Weights of a small transformer language model.
Architecture: LayerNorm before each block, tied embeddings.
Training: a variant of SOAP for these matrices, 203M tokens, 6180 steps.
Each number is 50 + 10 x the weight over its row's rms, rounded and kept within 0 to 99. Layers, rows and columns count from 0. The size before them is the row's rms in percent of the matrix's.

# v: layer 10 attention value, 128x128, rms 0.281, rows 41-63, columns 0-127
# o: layer 10 attention output (transposed), 128x128, rms 0.248, rows 41-63, columns 0-127
# q: layer 10 attention query, 128x128, rms 0.221, rows 64-67, columns 0-127
# k: layer 10 attention key, 128x128, rms 0.231, rows 64-67, columns 0-127
v41 105:68 58 67 49 64 47 49 50 37 42 35 49 63 35 69 54 60 63 43 55 67 43 38 49 51 67 50 37 54 49 44 62 63 63 45 48 47 46 41 48 56 62 49 40 27 40 56 45 57 54 69 39 58 71 45 50 56 48 36 48 54 42 60 42 51 55 44 63 42 42 49 56 55 44 46 53 41 50 33 41 30 53 60 49 38 56 75 38 29 51 30 56 61 53 48 42 53 35 56 62 54 40 43 48 58 63 63 50 50 28 45 38 42 51 53 46 46 54 44 50 31 49 49 30 44 43 48 61
o41 101:46 44 46 51 50 49 25 49 46 44 65 56 47 52 49 44 43 47 52 49 45 45 56 41 53 60 47 32 36 50 45 22 46 57 45 57 59 54 54 52 79 58 50 66 51 47 53 54 37 33 55 41 40 43 58 55 35 69 39 38 43 57 50 36 54 43 56 65 64 60 34 25 68 69 53 52 58 51 52 49 32 57 49 47 55 53 44 58 58 60 56 43 61 61 46 45 49 63 64 33 40 63 57 53 45 45 42 48 77 61 46 55 51 45 59 50 36 52 64 37 64 58 55 57 53 31 47 42
v42 085:30 43 51 61 72 44 39 36 52 54 73 55 58 53 48 42 68 61 39 27 51 65 55 39 43 66 46 37 45 55 59 54 56 39 40 60 66 59 35 50 47 60 53 58 44 56 40 60 45 51 44 59 37 57 57 67 36 66 58 64 49 48 56 37 35 47 44 41 57 49 42 60 47 42 53 50 70 56 55 45 57 61 62 52 51 46 67 59 49 62 26 52 60 47 36 47 54 54 33 41 56 44 48 46 56 64 48 59 70 45 50 43 56 35 53 42 41 66 48 60 55 46 41 37 52 57 44 32
o42 089:51 55 36 44 39 44 69 43 40 42 56 60 33 51 54 50 40 50 41 62 41 41 59 66 42 56 53 52 54 41 52 44 64 57 36 51 39 64 58 55 40 45 68 46 69 29 50 40 38 48 70 41 63 69 53 46 59 42 31 44 59 55 64 57 61 46 30 40 53 75 67 23 50 55 42 47 53 56 45 32 28 47 37 48 36 51 55 41 64 44 60 61 55 47 60 48 45 53 41 48 59 43 43 44 51 52 49 56 56 45 47 50 64 43 47 53 61 39 46 68 60 42 57 45 51 49 52 58
v43 097:60 75 58 69 46 26 40 67 56 58 55 44 60 40 49 58 44 51 40 44 52 56 53 42 40 53 62 69 51 50 47 55 42 34 45 39 53 31 56 57 50 56 45 56 43 42 43 54 27 43 65 51 40 42 70 63 53 56 51 65 37 48 50 75 56 42 67 55 51 51 56 34 45 51 66 41 31 30 40 52 50 44 50 51 51 38 37 50 62 45 59 56 59 32 40 45 55 45 38 48 66 50 55 48 40 53 53 51 36 42 39 45 40 32 50 37 42 63 52 56 41 54 46 50 46 38 39 39
o43 095:61 41 31 37 64 60 66 47 57 65 47 63 59 52 51 47 56 40 56 53 52 43 60 52 59 57 47 37 46 43 37 54 57 40 51 39 53 51 52 45 48 51 47 49 53 50 41 53 48 43 49 68 54 61 39 58 61 52 79 54 53 57 52 50 37 61 53 42 70 55 42 48 57 62 33 56 66 55 47 49 44 70 66 34 62 41 47 42 52 61 57 44 60 34 49 79 51 61 31 59 47 45 60 46 44 36 22 53 49 47 44 46 40 47 52 44 54 52 38 54 72 52 66 33 42 65 48 44
v44 089:53 59 59 44 48 51 55 51 25 55 66 46 40 49 50 44 42 54 37 44 22 39 35 30 50 59 47 51 47 67 66 72 49 37 37 62 50 46 49 63 51 43 52 50 44 46 41 57 58 48 61 58 43 43 43 49 33 39 45 47 49 39 55 24 45 47 62 68 46 31 59 46 55 70 61 52 37 46 62 51 52 55 72 59 55 61 49 43 65 48 51 52 45 62 37 55 42 43 57 60 47 61 68 51 37 51 49 48 37 58 56 33 35 39 54 41 42 49 57 54 48 72 40 54 48 44 58 49
o44 086:52 36 53 44 66 46 48 45 58 56 44 47 63 53 26 51 56 64 69 46 62 48 55 56 44 50 55 51 77 50 40 46 46 43 50 57 50 56 67 59 31 54 38 67 53 48 59 40 59 42 44 40 67 46 32 61 61 52 44 67 39 48 57 51 65 42 43 39 58 55 57 61 32 36 52 50 56 47 45 38 54 47 48 26 45 63 64 56 58 60 55 52 57 51 29 49 54 48 67 41 45 55 37 37 69 58 51 40 50 43 30 60 45 50 58 45 35 50 68 60 57 51 66 35 52 48 56 54
v45 088:38 51 60 64 51 60 50 65 36 47 66 48 47 50 50 66 62 46 31 45 29 48 69 60 57 49 53 63 47 37 43 60 58 66 66 51 47 40 49 38 38 45 52 54 45 67 57 45 48 52 48 39 35 52 54 43 55 56 60 50 73 55 44 54 50 50 43 71 66 45 55 39 38 39 50 54 33 35 52 69 53 34 46 46 34 61 40 57 52 43 46 44 52 49 31 57 70 51 34 39 54 35 43 67 50 52 46 58 45 47 36 60 36 58 51 63 39 39 44 57 57 51 47 56 48 60 74 47
o45 090:47 42 38 48 70 44 42 29 57 50 52 59 50 70 54 50 33 45 46 46 51 53 44 45 56 38 36 54 54 49 37 44 41 45 36 37 47 42 41 51 37 48 39 26 57 46 46 59 38 41 32 61 44 64 61 43 56 43 59 63 39 56 51 54 64 55 47 37 26 55 50 47 61 76 58 51 57 47 62 45 38 59 68 68 63 59 44 40 55 70 65 52 48 55 60 40 56 66 52 52 58 54 53 57 65 59 59 57 44 43 58 51 48 35 44 44 60 55 57 58 31 44 45 53 55 41 30 57
v46 097:44 58 50 42 47 47 44 38 53 70 40 38 48 55 57 55 43 56 47 46 61 51 50 55 51 56 67 49 39 46 59 63 35 50 44 43 55 36 20 49 56 54 79 63 55 43 65 57 45 56 48 40 55 52 35 57 62 57 43 46 45 61 34 51 57 44 54 58 42 43 39 39 37 36 34 55 37 37 46 61 53 39 30 52 63 54 55 56 50 24 39 48 31 65 61 59 55 45 37 50 45 36 65 40 54 43 49 43 50 46 42 44 42 28 43 50 46 45 56 59 68 42 49 42 62 69 55 49
o46 092:21 53 45 52 51 41 54 50 37 31 62 59 50 54 43 54 51 30 64 53 68 49 55 42 46 44 33 49 54 44 30 39 69 44 39 39 33 70 54 31 46 50 34 49 48 45 47 45 62 49 54 49 48 51 43 54 58 74 47 34 43 60 50 45 53 62 34 38 54 51 57 52 62 53 43 48 53 49 59 55 42 55 57 54 67 55 46 63 49 65 36 52 66 51 43 58 37 37 58 51 55 49 51 50 33 59 57 46 43 39 64 52 42 59 48 67 39 49 53 29 36 43 30 57 37 51 59 60
v47 090:30 50 43 47 43 42 36 38 42 55 54 55 39 42 28 37 57 58 60 47 61 39 49 76 40 52 64 49 63 46 33 45 41 42 42 50 51 50 68 55 56 47 42 49 60 42 43 35 64 52 50 60 50 47 34 48 54 49 52 65 65 59 71 59 49 52 49 44 45 54 57 62 71 40 54 42 65 56 21 49 55 41 53 49 56 56 47 42 53 52 55 48 64 69 52 46 58 55 32 39 54 49 46 40 59 40 56 66 58 52 54 52 52 56 37 54 39 40 34 54 58 53 42 51 54 81 64 41
o47 098:59 68 50 57 49 51 66 66 53 47 66 67 57 46 57 45 56 52 40 48 52 46 57 53 44 40 29 49 50 39 55 63 32 36 46 63 53 40 71 42 64 36 52 60 39 50 54 52 42 48 45 45 52 58 54 45 59 38 49 23 37 56 50 24 59 38 57 62 58 60 68 68 55 36 55 57 58 50 60 45 48 63 48 56 51 48 47 43 63 37 45 53 29 50 36 55 44 54 36 60 58 44 49 61 42 58 53 48 38 50 59 60 52 57 79 54 63 53 57 52 57 53 51 50 53 55 22 47
v48 096:42 53 44 65 70 48 47 32 36 57 48 61 53 45 42 44 40 42 46 45 46 59 42 78 39 48 53 54 40 54 43 49 47 47 53 59 59 29 50 58 47 57 43 53 57 16 44 30 43 47 37 50 47 66 59 52 50 60 52 78 55 58 54 67 51 50 43 51 58 39 45 49 41 38 43 44 46 41 66 59 63 51 64 49 40 48 44 67 41 55 38 52 42 47 42 58 49 71 33 49 61 60 64 52 68 57 63 56 45 48 57 44 57 60 52 36 34 48 56 44 51 56 46 40 29 40 49 55
o48 098:50 57 22 48 41 56 48 50 52 33 64 53 47 37 59 44 51 71 53 49 68 52 65 41 54 35 48 44 57 37 55 60 37 51 60 43 58 67 40 45 51 39 56 44 36 58 42 64 47 44 41 51 55 45 53 47 67 52 36 41 46 52 55 42 41 41 33 52 54 55 29 53 43 68 62 47 79 66 34 33 48 37 46 46 48 43 43 31 64 56 64 48 50 47 53 48 45 49 46 48 49 51 55 37 33 48 57 29 51 45 50 53 38 49 33 58 69 55 41 61 62 52 60 66 40 50 44 47
v49 088:65 52 41 42 52 62 50 52 34 47 63 39 48 49 50 66 74 44 32 46 58 40 41 60 46 51 55 41 52 60 47 49 36 44 42 35 54 36 43 56 68 52 49 44 34 62 36 48 45 33 66 56 62 49 46 49 54 71 28 49 52 54 53 41 50 44 50 58 60 56 49 43 60 45 43 56 63 48 52 43 46 56 60 41 62 50 45 64 70 39 48 55 22 44 63 25 50 44 57 52 61 53 51 69 64 38 45 62 45 36 48 54 54 41 54 54 61 61 62 49 62 34 41 42 59 34 59 60
o49 098:58 39 56 44 59 37 48 57 49 61 30 38 51 53 57 46 51 40 64 49 49 61 49 58 76 55 56 54 46 49 53 60 65 55 60 52 34 38 77 45 56 68 44 50 55 51 47 39 48 51 77 23 64 54 64 39 64 55 62 52 47 32 41 66 62 53 47 56 49 52 45 53 54 57 54 49 55 35 39 39 54 49 51 54 50 41 47 58 55 51 48 41 61 44 42 49 61 54 63 47 57 40 57 56 48 54 43 39 71 64 41 57 28 34 32 60 59 51 57 31 44 49 51 66 54 60 42 45
v50 087:50 55 46 66 47 40 63 42 59 49 69 62 41 43 44 52 53 43 62 70 49 49 54 53 62 64 61 36 50 43 62 61 56 48 39 37 49 57 33 59 40 47 35 44 50 54 50 38 34 59 64 32 48 38 37 47 60 44 39 49 66 44 46 50 53 56 41 48 60 48 47 45 60 50 58 54 62 49 63 41 42 60 36 40 53 44 12 38 28 39 47 60 48 56 57 50 47 62 45 61 45 47 35 67 60 59 57 51 36 40 51 58 51 45 43 66 56 35 31 44 54 41 67 36 53 51 54 58
o50 093:45 39 58 49 43 47 59 48 43 47 58 29 52 60 53 43 51 27 25 37 53 56 35 49 42 53 47 69 43 69 63 50 40 60 55 60 44 54 59 37 37 70 33 56 56 45 34 61 53 35 44 54 61 41 49 49 58 49 53 56 42 47 55 51 55 44 54 46 69 39 44 47 51 66 40 47 62 38 59 52 42 54 58 54 52 62 62 47 46 54 71 41 63 49 40 48 48 44 51 53 53 55 68 63 47 50 56 34 45 52 48 30 50 79 48 41 76 43 39 52 46 53 55 51 67 61 45 36
v51 091:57 52 52 46 73 45 48 47 52 47 41 46 58 45 53 53 57 50 40 58 36 46 57 60 48 61 70 59 54 53 59 54 46 58 50 45 54 61 53 52 49 56 61 40 36 37 43 70 47 59 47 49 33 48 45 35 60 52 30 36 47 37 64 42 50 53 48 38 39 28 53 49 54 58 52 36 45 43 41 44 63 48 33 65 59 52 43 51 74 55 53 55 35 52 38 28 55 60 57 74 42 47 60 46 44 36 50 63 54 32 54 61 53 69 68 54 43 55 64 42 40 42 28 57 41 56 44 37
o51 102:49 46 54 52 32 45 29 49 46 42 76 44 59 57 44 42 51 51 68 51 51 54 25 48 81 43 46 29 58 65 39 58 47 30 49 67 32 48 71 52 43 56 55 70 53 57 61 43 52 54 51 49 48 56 25 44 36 46 53 53 55 52 44 45 53 72 41 62 42 53 54 61 55 53 56 77 46 62 62 46 38 60 47 59 47 46 48 48 42 44 49 58 54 51 48 71 47 52 51 35 58 45 51 41 56 45 57 49 60 64 49 54 45 67 53 50 51 40 38 65 47 48 48 65 48 50 48 49
v52 104:59 45 55 41 35 42 38 56 60 47 48 37 86 55 38 51 49 39 59 42 72 44 47 48 57 48 41 58 49 44 59 49 51 43 54 42 33 47 49 63 33 51 40 41 51 67 69 60 60 55 56 35 60 44 49 60 56 19 53 48 66 56 54 22 40 57 47 54 47 34 45 44 44 52 56 54 61 42 45 47 20 66 41 44 56 53 61 58 52 46 51 53 41 59 41 51 51 50 52 50 47 54 36 61 65 45 45 60 67 59 55 63 43 45 67 65 44 56 55 53 50 43 51 45 50 51 40 52
o52 100:66 47 43 72 65 56 65 52 41 51 63 59 53 65 68 45 51 34 47 40 53 54 31 60 55 64 44 47 40 53 51 67 61 53 54 55 58 57 54 43 52 52 40 65 57 76 44 58 44 40 53 57 59 47 46 62 49 64 30 44 39 55 47 55 56 46 47 70 51 58 65 45 44 57 54 36 36 42 52 42 59 37 54 57 75 40 59 43 47 44 40 52 46 54 63 45 55 51 58 48 51 56 32 44 54 50 57 52 62 51 34 35 60 49 48 44 44 20 55 32 61 45 61 60 40 54 66 57
v53 093:67 30 41 50 58 61 55 45 51 45 59 46 54 67 41 45 46 51 48 46 65 61 56 55 53 38 65 38 19 60 35 46 44 44 61 50 51 50 57 54 45 47 49 54 57 61 54 31 44 36 52 61 40 50 56 52 49 49 61 54 68 54 47 40 50 53 34 50 68 38 49 69 34 51 40 55 56 36 55 46 60 41 57 67 66 50 50 57 42 40 48 53 52 72 53 38 35 47 38 39 47 47 22 46 53 40 63 40 52 58 56 54 28 55 51 58 58 57 59 64 54 48 57 54 33 60 53 32
o53 098:46 54 47 52 50 37 63 50 57 55 47 28 56 58 46 60 60 47 48 55 51 60 44 79 54 40 40 66 56 39 48 55 53 31 63 54 62 68 45 36 43 39 50 48 51 63 51 47 49 60 35 40 49 61 47 62 48 48 31 48 45 57 53 64 47 54 44 70 45 54 57 59 55 60 66 64 75 47 47 56 40 37 40 35 45 65 43 51 51 64 65 50 48 35 81 53 41 52 61 57 59 44 50 52 53 43 37 60 56 45 38 52 58 47 49 41 30 46 42 62 30 45 59 62 50 44 50 40
v54 099:57 26 61 35 46 46 39 49 45 46 48 54 50 34 34 54 50 54 64 33 57 81 54 55 40 36 58 44 44 39 52 49 44 45 35 50 52 67 22 48 55 49 40 53 56 46 43 57 47 33 43 65 60 48 42 69 50 38 54 52 62 61 44 49 64 61 50 52 61 49 47 54 48 66 53 68 37 43 54 43 55 64 49 55 40 27 46 39 68 53 42 48 57 52 60 58 51 43 50 56 54 67 38 48 52 42 52 26 63 49 52 44 55 56 40 55 39 54 38 43 58 52 53 70 63 59 60 55
o54 102:51 67 50 48 37 52 49 57 56 54 55 50 60 62 58 66 53 41 49 50 61 38 54 48 59 49 51 47 45 58 53 49 47 82 56 28 46 67 74 52 55 47 59 68 45 52 38 43 59 60 51 48 39 49 56 50 68 49 58 52 53 53 55 44 44 52 29 57 28 44 54 58 40 41 40 16 45 55 40 54 50 51 58 59 47 43 31 47 62 53 58 51 47 34 39 48 65 58 74 57 42 46 49 47 57 60 46 62 49 56 60 59 74 65 63 46 48 50 38 48 45 45 64 39 40 46 45 42
v55 096:44 55 58 53 35 42 50 75 54 55 47 62 46 48 41 47 34 46 28 69 77 47 43 63 47 45 48 60 37 56 55 49 42 63 36 52 57 57 52 48 44 53 70 43 51 64 55 54 36 54 39 61 50 46 37 45 53 52 55 57 44 49 66 43 42 47 57 32 66 57 38 42 37 54 51 38 48 46 58 52 41 50 41 50 43 60 44 54 45 46 73 49 39 29 48 61 52 60 41 49 34 56 54 56 50 48 55 29 61 49 26 64 57 54 52 52 50 53 44 44 53 49 58 76 43 45 72 33
o55 095:50 58 61 48 47 63 48 55 51 64 72 39 56 39 45 51 81 45 59 42 49 36 14 49 60 42 44 57 32 36 42 62 46 58 52 48 53 53 52 51 48 50 43 38 41 53 44 53 62 58 65 59 54 59 53 61 51 55 62 40 46 57 53 49 40 54 37 45 36 47 51 43 48 53 35 56 64 59 48 56 70 37 47 53 54 57 54 45 46 49 52 74 47 61 44 35 62 41 41 46 53 45 42 48 45 67 39 75 54 55 58 31 40 50 38 54 41 59 56 66 67 58 43 40 55 46 38 61
v56 091:51 49 42 40 57 55 55 54 45 53 71 25 46 54 62 55 39 59 43 39 48 57 56 60 43 46 68 46 58 50 46 44 46 51 36 36 39 51 54 62 67 59 31 49 60 61 54 56 54 52 38 44 49 46 53 35 47 38 30 43 61 40 42 74 35 42 51 56 54 53 52 57 54 68 67 47 47 64 46 42 47 57 42 54 54 45 60 54 46 46 67 55 27 52 48 68 56 41 42 49 40 53 64 74 46 64 26 52 32 65 36 38 46 48 47 52 32 65 48 44 54 37 51 61 52 55 51 54
o56 093:41 48 42 40 64 25 75 43 64 36 48 56 41 62 24 54 51 29 48 46 53 46 58 55 57 61 57 59 62 66 43 39 67 67 75 53 50 51 43 49 45 57 61 59 41 52 34 49 45 52 42 45 67 58 51 54 59 58 57 50 60 45 47 30 54 61 45 44 53 44 49 71 46 46 47 64 46 47 60 34 51 66 63 52 55 34 46 39 40 50 46 52 57 64 48 24 62 48 40 42 46 51 48 45 57 50 39 28 52 52 49 52 49 41 66 52 68 45 44 52 53 53 51 44 50 42 40 57
v57 093:56 70 64 56 52 66 37 41 54 56 58 69 49 55 48 44 55 30 65 48 69 58 44 41 59 68 40 58 61 50 54 46 44 66 35 50 50 43 51 39 55 49 57 44 66 48 53 64 34 33 51 53 46 53 52 48 50 64 52 58 55 42 39 54 44 39 53 40 63 63 58 47 48 51 44 57 48 47 39 34 36 31 68 42 57 42 45 73 54 42 42 54 50 42 39 38 46 60 59 72 49 37 54 62 59 51 43 53 56 61 52 55 61 52 46 34 56 48 59 65 50 36 44 50 48 83 43 36
o57 099:52 48 39 34 48 51 50 49 39 49 49 65 41 42 45 44 53 54 51 51 44 48 52 44 32 72 40 51 46 63 49 48 50 40 44 43 33 54 49 49 63 52 47 31 50 52 46 43 44 64 56 52 65 65 49 49 46 43 63 40 40 37 55 68 65 65 38 62 56 46 60 56 44 61 43 34 57 33 48 55 56 62 44 47 37 40 62 55 64 51 51 47 37 55 37 59 53 53 41 43 54 51 54 47 42 49 72 64 53 47 40 40 65 57 50 60 32 72 22 46 44 84 61 61 63 47 53 53
v58 083:45 48 60 37 43 48 63 56 50 47 42 49 52 59 58 49 57 41 76 61 60 47 46 38 37 46 55 34 48 42 43 63 65 47 43 39 44 54 42 59 61 38 42 42 40 64 56 66 49 51 51 42 47 54 55 58 53 51 54 60 37 36 69 33 42 53 38 59 32 44 29 37 55 54 39 69 74 59 61 46 50 48 43 54 56 37 53 48 30 60 62 66 54 50 60 52 58 37 48 64 60 36 41 64 48 39 62 76 51 57 51 46 62 41 42 49 54 61 48 48 53 59 43 50 43 53 54 27
o58 091:49 37 55 45 67 46 31 58 60 50 44 38 30 44 43 64 49 43 39 54 44 33 53 59 47 67 46 34 40 70 70 48 47 42 57 66 60 66 52 49 52 57 46 52 56 56 54 46 60 37 73 72 53 75 47 55 60 54 52 49 56 84 54 40 57 35 53 56 60 51 63 68 45 70 41 52 40 57 51 39 55 42 53 50 38 56 62 40 36 42 54 44 53 51 54 52 43 59 63 43 43 38 49 50 51 48 41 59 46 55 58 64 51 60 51 52 45 46 56 40 40 53 49 44 72 46 53 49
v59 095:66 45 47 47 40 40 55 47 39 66 51 58 57 37 64 61 55 50 49 53 53 63 43 58 57 43 37 36 53 58 43 55 27 39 38 49 57 57 40 44 42 49 54 56 43 57 51 56 45 64 47 34 60 62 57 55 56 47 59 38 62 29 34 70 31 23 50 53 48 48 31 40 55 43 56 46 31 55 43 26 54 66 44 56 31 52 45 56 67 43 51 56 44 59 60 40 53 54 53 70 57 43 68 47 46 50 54 60 42 53 44 57 42 60 47 52 54 66 50 57 46 36 61 52 60 62 59 37
o59 089:41 53 39 49 39 72 34 53 41 57 45 58 59 56 28 38 42 48 48 54 59 59 53 52 44 47 50 48 49 52 61 54 71 49 54 42 35 62 44 44 44 52 31 49 57 42 55 50 38 47 60 55 56 39 62 44 59 56 33 51 45 61 54 34 47 35 53 57 42 45 63 55 48 49 47 43 60 63 35 72 43 38 38 58 50 35 56 41 52 54 35 69 59 54 35 73 49 76 48 45 51 67 58 34 41 37 37 42 50 72 39 41 51 37 49 42 56 49 38 48 43 58 42 44 38 42 35 57
v60 090:39 65 38 53 55 58 48 52 48 40 59 47 54 52 34 62 60 54 47 46 35 72 60 49 46 45 64 30 54 35 58 61 56 53 27 66 36 36 64 35 50 64 80 34 58 58 41 39 44 58 47 57 53 40 56 68 52 46 56 63 48 42 51 52 53 53 55 53 48 51 62 54 42 53 60 57 34 46 44 65 47 55 29 58 47 57 56 69 37 53 62 70 67 55 39 36 44 57 48 36 41 45 55 49 39 49 55 42 48 41 52 50 51 38 56 61 52 47 37 51 59 67 49 56 37 48 39 57
o60 092:55 45 47 39 54 41 52 24 35 63 54 42 64 37 50 35 52 36 40 57 49 50 41 42 52 60 36 68 70 60 47 56 52 34 70 53 49 59 44 57 46 41 58 61 40 46 66 38 55 49 58 43 34 48 53 24 47 57 49 49 51 54 54 64 64 44 55 38 57 49 48 53 62 56 59 31 42 59 63 43 56 41 75 51 49 55 55 51 45 44 34 34 48 41 58 48 56 39 52 72 66 50 57 39 46 42 40 41 57 46 50 39 53 56 45 49 52 54 49 61 58 31 45 35 48 35 29 54
v61 086:40 59 35 63 48 38 44 57 51 44 50 65 51 59 50 52 56 59 67 63 53 36 63 52 75 48 47 44 43 49 71 53 51 46 46 44 50 52 56 57 54 75 58 44 33 49 40 42 60 44 53 35 66 39 44 41 51 50 49 50 39 41 50 38 51 62 42 48 49 51 43 39 55 24 32 44 43 42 60 44 35 49 44 52 68 52 53 20 64 56 48 56 58 39 53 53 59 36 53 61 49 43 59 60 52 48 48 64 42 32 46 32 34 52 57 57 40 64 34 72 57 47 52 63 38 49 49 55
o61 099:48 38 46 49 45 41 66 42 44 62 33 26 60 57 61 32 33 56 61 60 46 63 48 56 57 60 46 49 43 47 54 43 53 58 50 56 30 43 70 68 43 55 49 40 63 56 68 76 54 42 55 53 40 62 52 48 48 66 46 41 68 47 49 51 45 60 43 76 54 57 58 45 47 57 54 52 56 54 59 69 62 56 48 58 45 52 49 46 61 59 54 59 43 61 46 36 55 50 51 52 53 39 55 56 70 61 40 39 46 42 44 60 52 79 53 42 44 51 66 53 70 53 57 38 58 47 58 64
v62 084:52 44 64 43 56 56 46 43 66 40 47 59 59 43 63 49 46 56 66 45 44 42 55 42 50 35 46 56 57 66 54 52 44 59 47 48 33 48 59 71 40 61 51 41 43 52 48 73 46 51 58 70 50 52 39 51 62 57 38 63 42 50 46 52 64 63 47 53 61 46 33 47 55 40 41 57 47 51 41 56 56 67 40 52 66 48 66 59 52 40 65 72 60 49 58 30 66 55 39 47 52 42 33 29 64 34 46 65 47 34 45 47 36 47 51 34 45 33 53 48 37 50 49 66 46 35 41 39
o62 093:47 46 57 38 45 44 72 63 48 58 57 53 64 49 40 56 61 42 52 50 74 41 47 48 57 68 54 38 38 59 35 56 56 52 51 36 54 65 49 64 54 55 44 52 53 55 60 55 53 36 43 34 37 55 46 33 35 49 76 54 54 59 46 56 46 42 48 63 59 55 66 54 47 47 54 72 58 55 41 29 49 46 52 57 35 49 43 43 62 49 52 37 38 45 61 69 38 40 56 39 45 48 72 52 51 48 56 75 58 56 53 58 55 55 42 62 60 46 60 52 71 60 39 42 62 45 52 65
v63 093:41 46 53 45 39 71 54 36 34 41 47 60 55 45 52 44 53 54 54 51 34 41 61 57 50 37 37 58 40 43 44 72 50 65 52 57 43 38 49 39 57 39 48 56 47 38 68 65 70 65 55 43 44 38 53 46 53 38 46 45 38 61 34 47 37 47 45 39 56 42 51 47 47 58 51 42 32 49 49 44 59 59 41 51 60 41 41 47 51 61 61 74 61 66 43 55 60 74 62 46 33 54 36 60 41 77 27 49 49 46 44 30 34 51 51 50 43 52 49 51 43 61 40 57 51 53 49 43
o63 098:52 53 44 41 41 34 49 35 64 72 52 57 57 42 38 48 41 62 56 48 51 59 42 37 50 74 53 58 49 48 46 58 46 58 56 66 31 53 35 52 60 42 41 56 47 36 58 40 46 24 41 67 30 55 51 64 47 61 40 59 37 48 51 42 36 56 41 43 56 51 49 42 48 49 44 63 53 43 49 51 45 57 58 62 31 37 62 39 43 53 69 42 49 32 59 46 65 46 59 53 38 62 38 64 53 43 73 51 28 59 36 48 72 52 54 38 58 41 49 45 41 45 53 46 59 54 47 49
q64 080:50 70 50 52 57 51 44 43 65 63 34 22 56 51 44 38 59 52 59 63 52 56 56 50 50 65 47 46 55 24 40 47 52 48 40 36 47 51 56 50 57 47 53 42 44 41 49 66 43 37 46 55 46 37 47 59 43 50 33 64 44 50 54 52 37 47 61 45 59 64 56 45 64 50 47 51 71 61 48 54 43 68 34 45 54 45 55 62 58 56 46 52 36 45 42 65 23 60 50 53 68 50 60 39 48 59 59 38 40 35 55 43 55 51 80 44 40 40 62 59 53 40 45 30 52 55 40 60
k64 087:56 64 55 57 49 56 63 43 59 50 42 29 74 70 49 54 61 41 43 34 59 49 54 36 35 43 47 57 40 41 21 59 47 39 40 46 60 61 45 48 49 43 55 61 53 41 48 46 49 50 52 36 50 36 46 50 52 35 53 58 63 40 57 42 43 62 42 37 73 46 41 60 51 37 63 49 59 70 57 43 60 65 45 50 46 39 50 48 35 35 44 53 39 49 55 75 38 56 54 55 63 59 45 54 40 39 49 36 46 40 66 46 58 74 54 67 59 49 48 52 49 52 54 44 51 59 65 45
q65 085:53 59 66 41 30 41 37 44 73 55 38 45 60 36 45 44 60 68 33 46 66 45 55 57 61 42 40 57 46 32 60 47 48 33 58 42 59 39 60 65 60 56 47 47 60 63 44 55 42 57 50 52 51 48 56 61 49 39 60 62 58 60 50 29 58 45 45 36 40 45 60 50 56 39 36 52 72 63 65 45 30 47 47 52 54 54 51 52 62 51 61 33 34 32 56 56 44 56 47 52 36 51 59 48 46 55 51 55 63 37 49 66 65 61 44 59 60 58 50 52 35 51 45 38 39 36 50 37
k65 079:55 60 39 38 56 29 52 58 36 35 39 51 55 46 53 60 47 54 67 72 43 56 79 62 39 51 52 35 45 56 37 67 41 59 53 47 41 51 48 43 61 49 47 51 53 27 65 41 48 57 56 46 53 65 64 47 52 55 40 51 38 65 49 48 51 55 57 54 30 59 51 40 54 49 58 47 68 39 38 46 43 44 32 34 47 47 46 40 44 38 44 50 51 53 63 57 40 53 50 61 55 57 23 53 57 56 41 56 67 49 63 68 69 54 46 51 48 69 54 50 39 45 41 41 56 60 59 37
q66 101:61 37 60 64 36 51 33 59 51 59 71 44 64 44 58 33 48 58 59 41 52 40 58 53 54 56 62 54 55 64 53 57 34 51 40 42 45 56 55 47 46 44 45 76 58 67 49 43 38 42 43 41 56 58 56 54 45 51 52 44 46 40 40 46 45 66 39 57 53 36 63 19 58 52 47 32 47 48 52 46 45 61 36 28 36 44 58 32 51 43 66 49 47 34 51 53 51 51 48 49 49 60 42 55 49 57 55 58 43 62 54 62 42 51 36 64 44 58 71 33 77 51 52 44 57 53 42 45
k66 085:64 55 50 52 41 61 41 48 48 55 46 49 46 69 63 49 35 44 70 47 41 47 49 45 44 47 64 58 26 60 58 33 51 57 49 52 20 42 54 45 53 68 66 47 63 54 28 33 50 40 56 57 59 53 69 58 41 58 64 54 45 30 48 36 62 54 42 42 56 46 59 46 61 43 45 52 49 50 48 55 49 50 48 34 44 56 63 55 51 64 59 57 52 55 60 44 58 44 47 64 31 48 49 73 58 37 54 61 63 40 45 39 46 49 36 59 57 39 61 54 56 24 49 51 63 49 50 40
q67 086:51 49 41 55 49 49 49 50 34 56 40 51 62 53 55 51 57 29 43 36 62 47 50 62 52 64 44 50 50 61 47 43 53 67 53 59 54 54 58 63 56 45 49 56 39 56 49 47 57 39 60 45 43 42 47 48 47 58 61 42 40 53 21 47 55 61 61 38 48 57 47 34 69 39 48 57 33 41 71 38 46 46 75 53 55 61 49 73 40 68 72 34 42 55 67 36 56 45 64 57 42 50 51 58 37 46 34 56 60 42 46 43 62 50 56 50 37 33 32 27 39 54 57 52 49 45 52 60
k67 087:37 44 56 36 45 60 65 48 43 66 50 49 48 57 62 46 27 36 39 50 65 57 57 44 44 68 51 64 47 45 53 28 40 63 49 54 50 59 60 58 47 55 43 68 62 64 67 54 37 36 49 41 57 56 41 48 63 63 42 41 36 58 43 52 43 59 48 63 42 49 58 36 61 42 70 46 36 56 65 36 43 43 76 59 54 52 42 60 42 54 72 49 57 39 58 60 43 30 51 47 50 50 46 51 55 53 34 59 51 43 46 41 54 48 41 36 37 41 56 42 61 47 65 44 49 41 41 36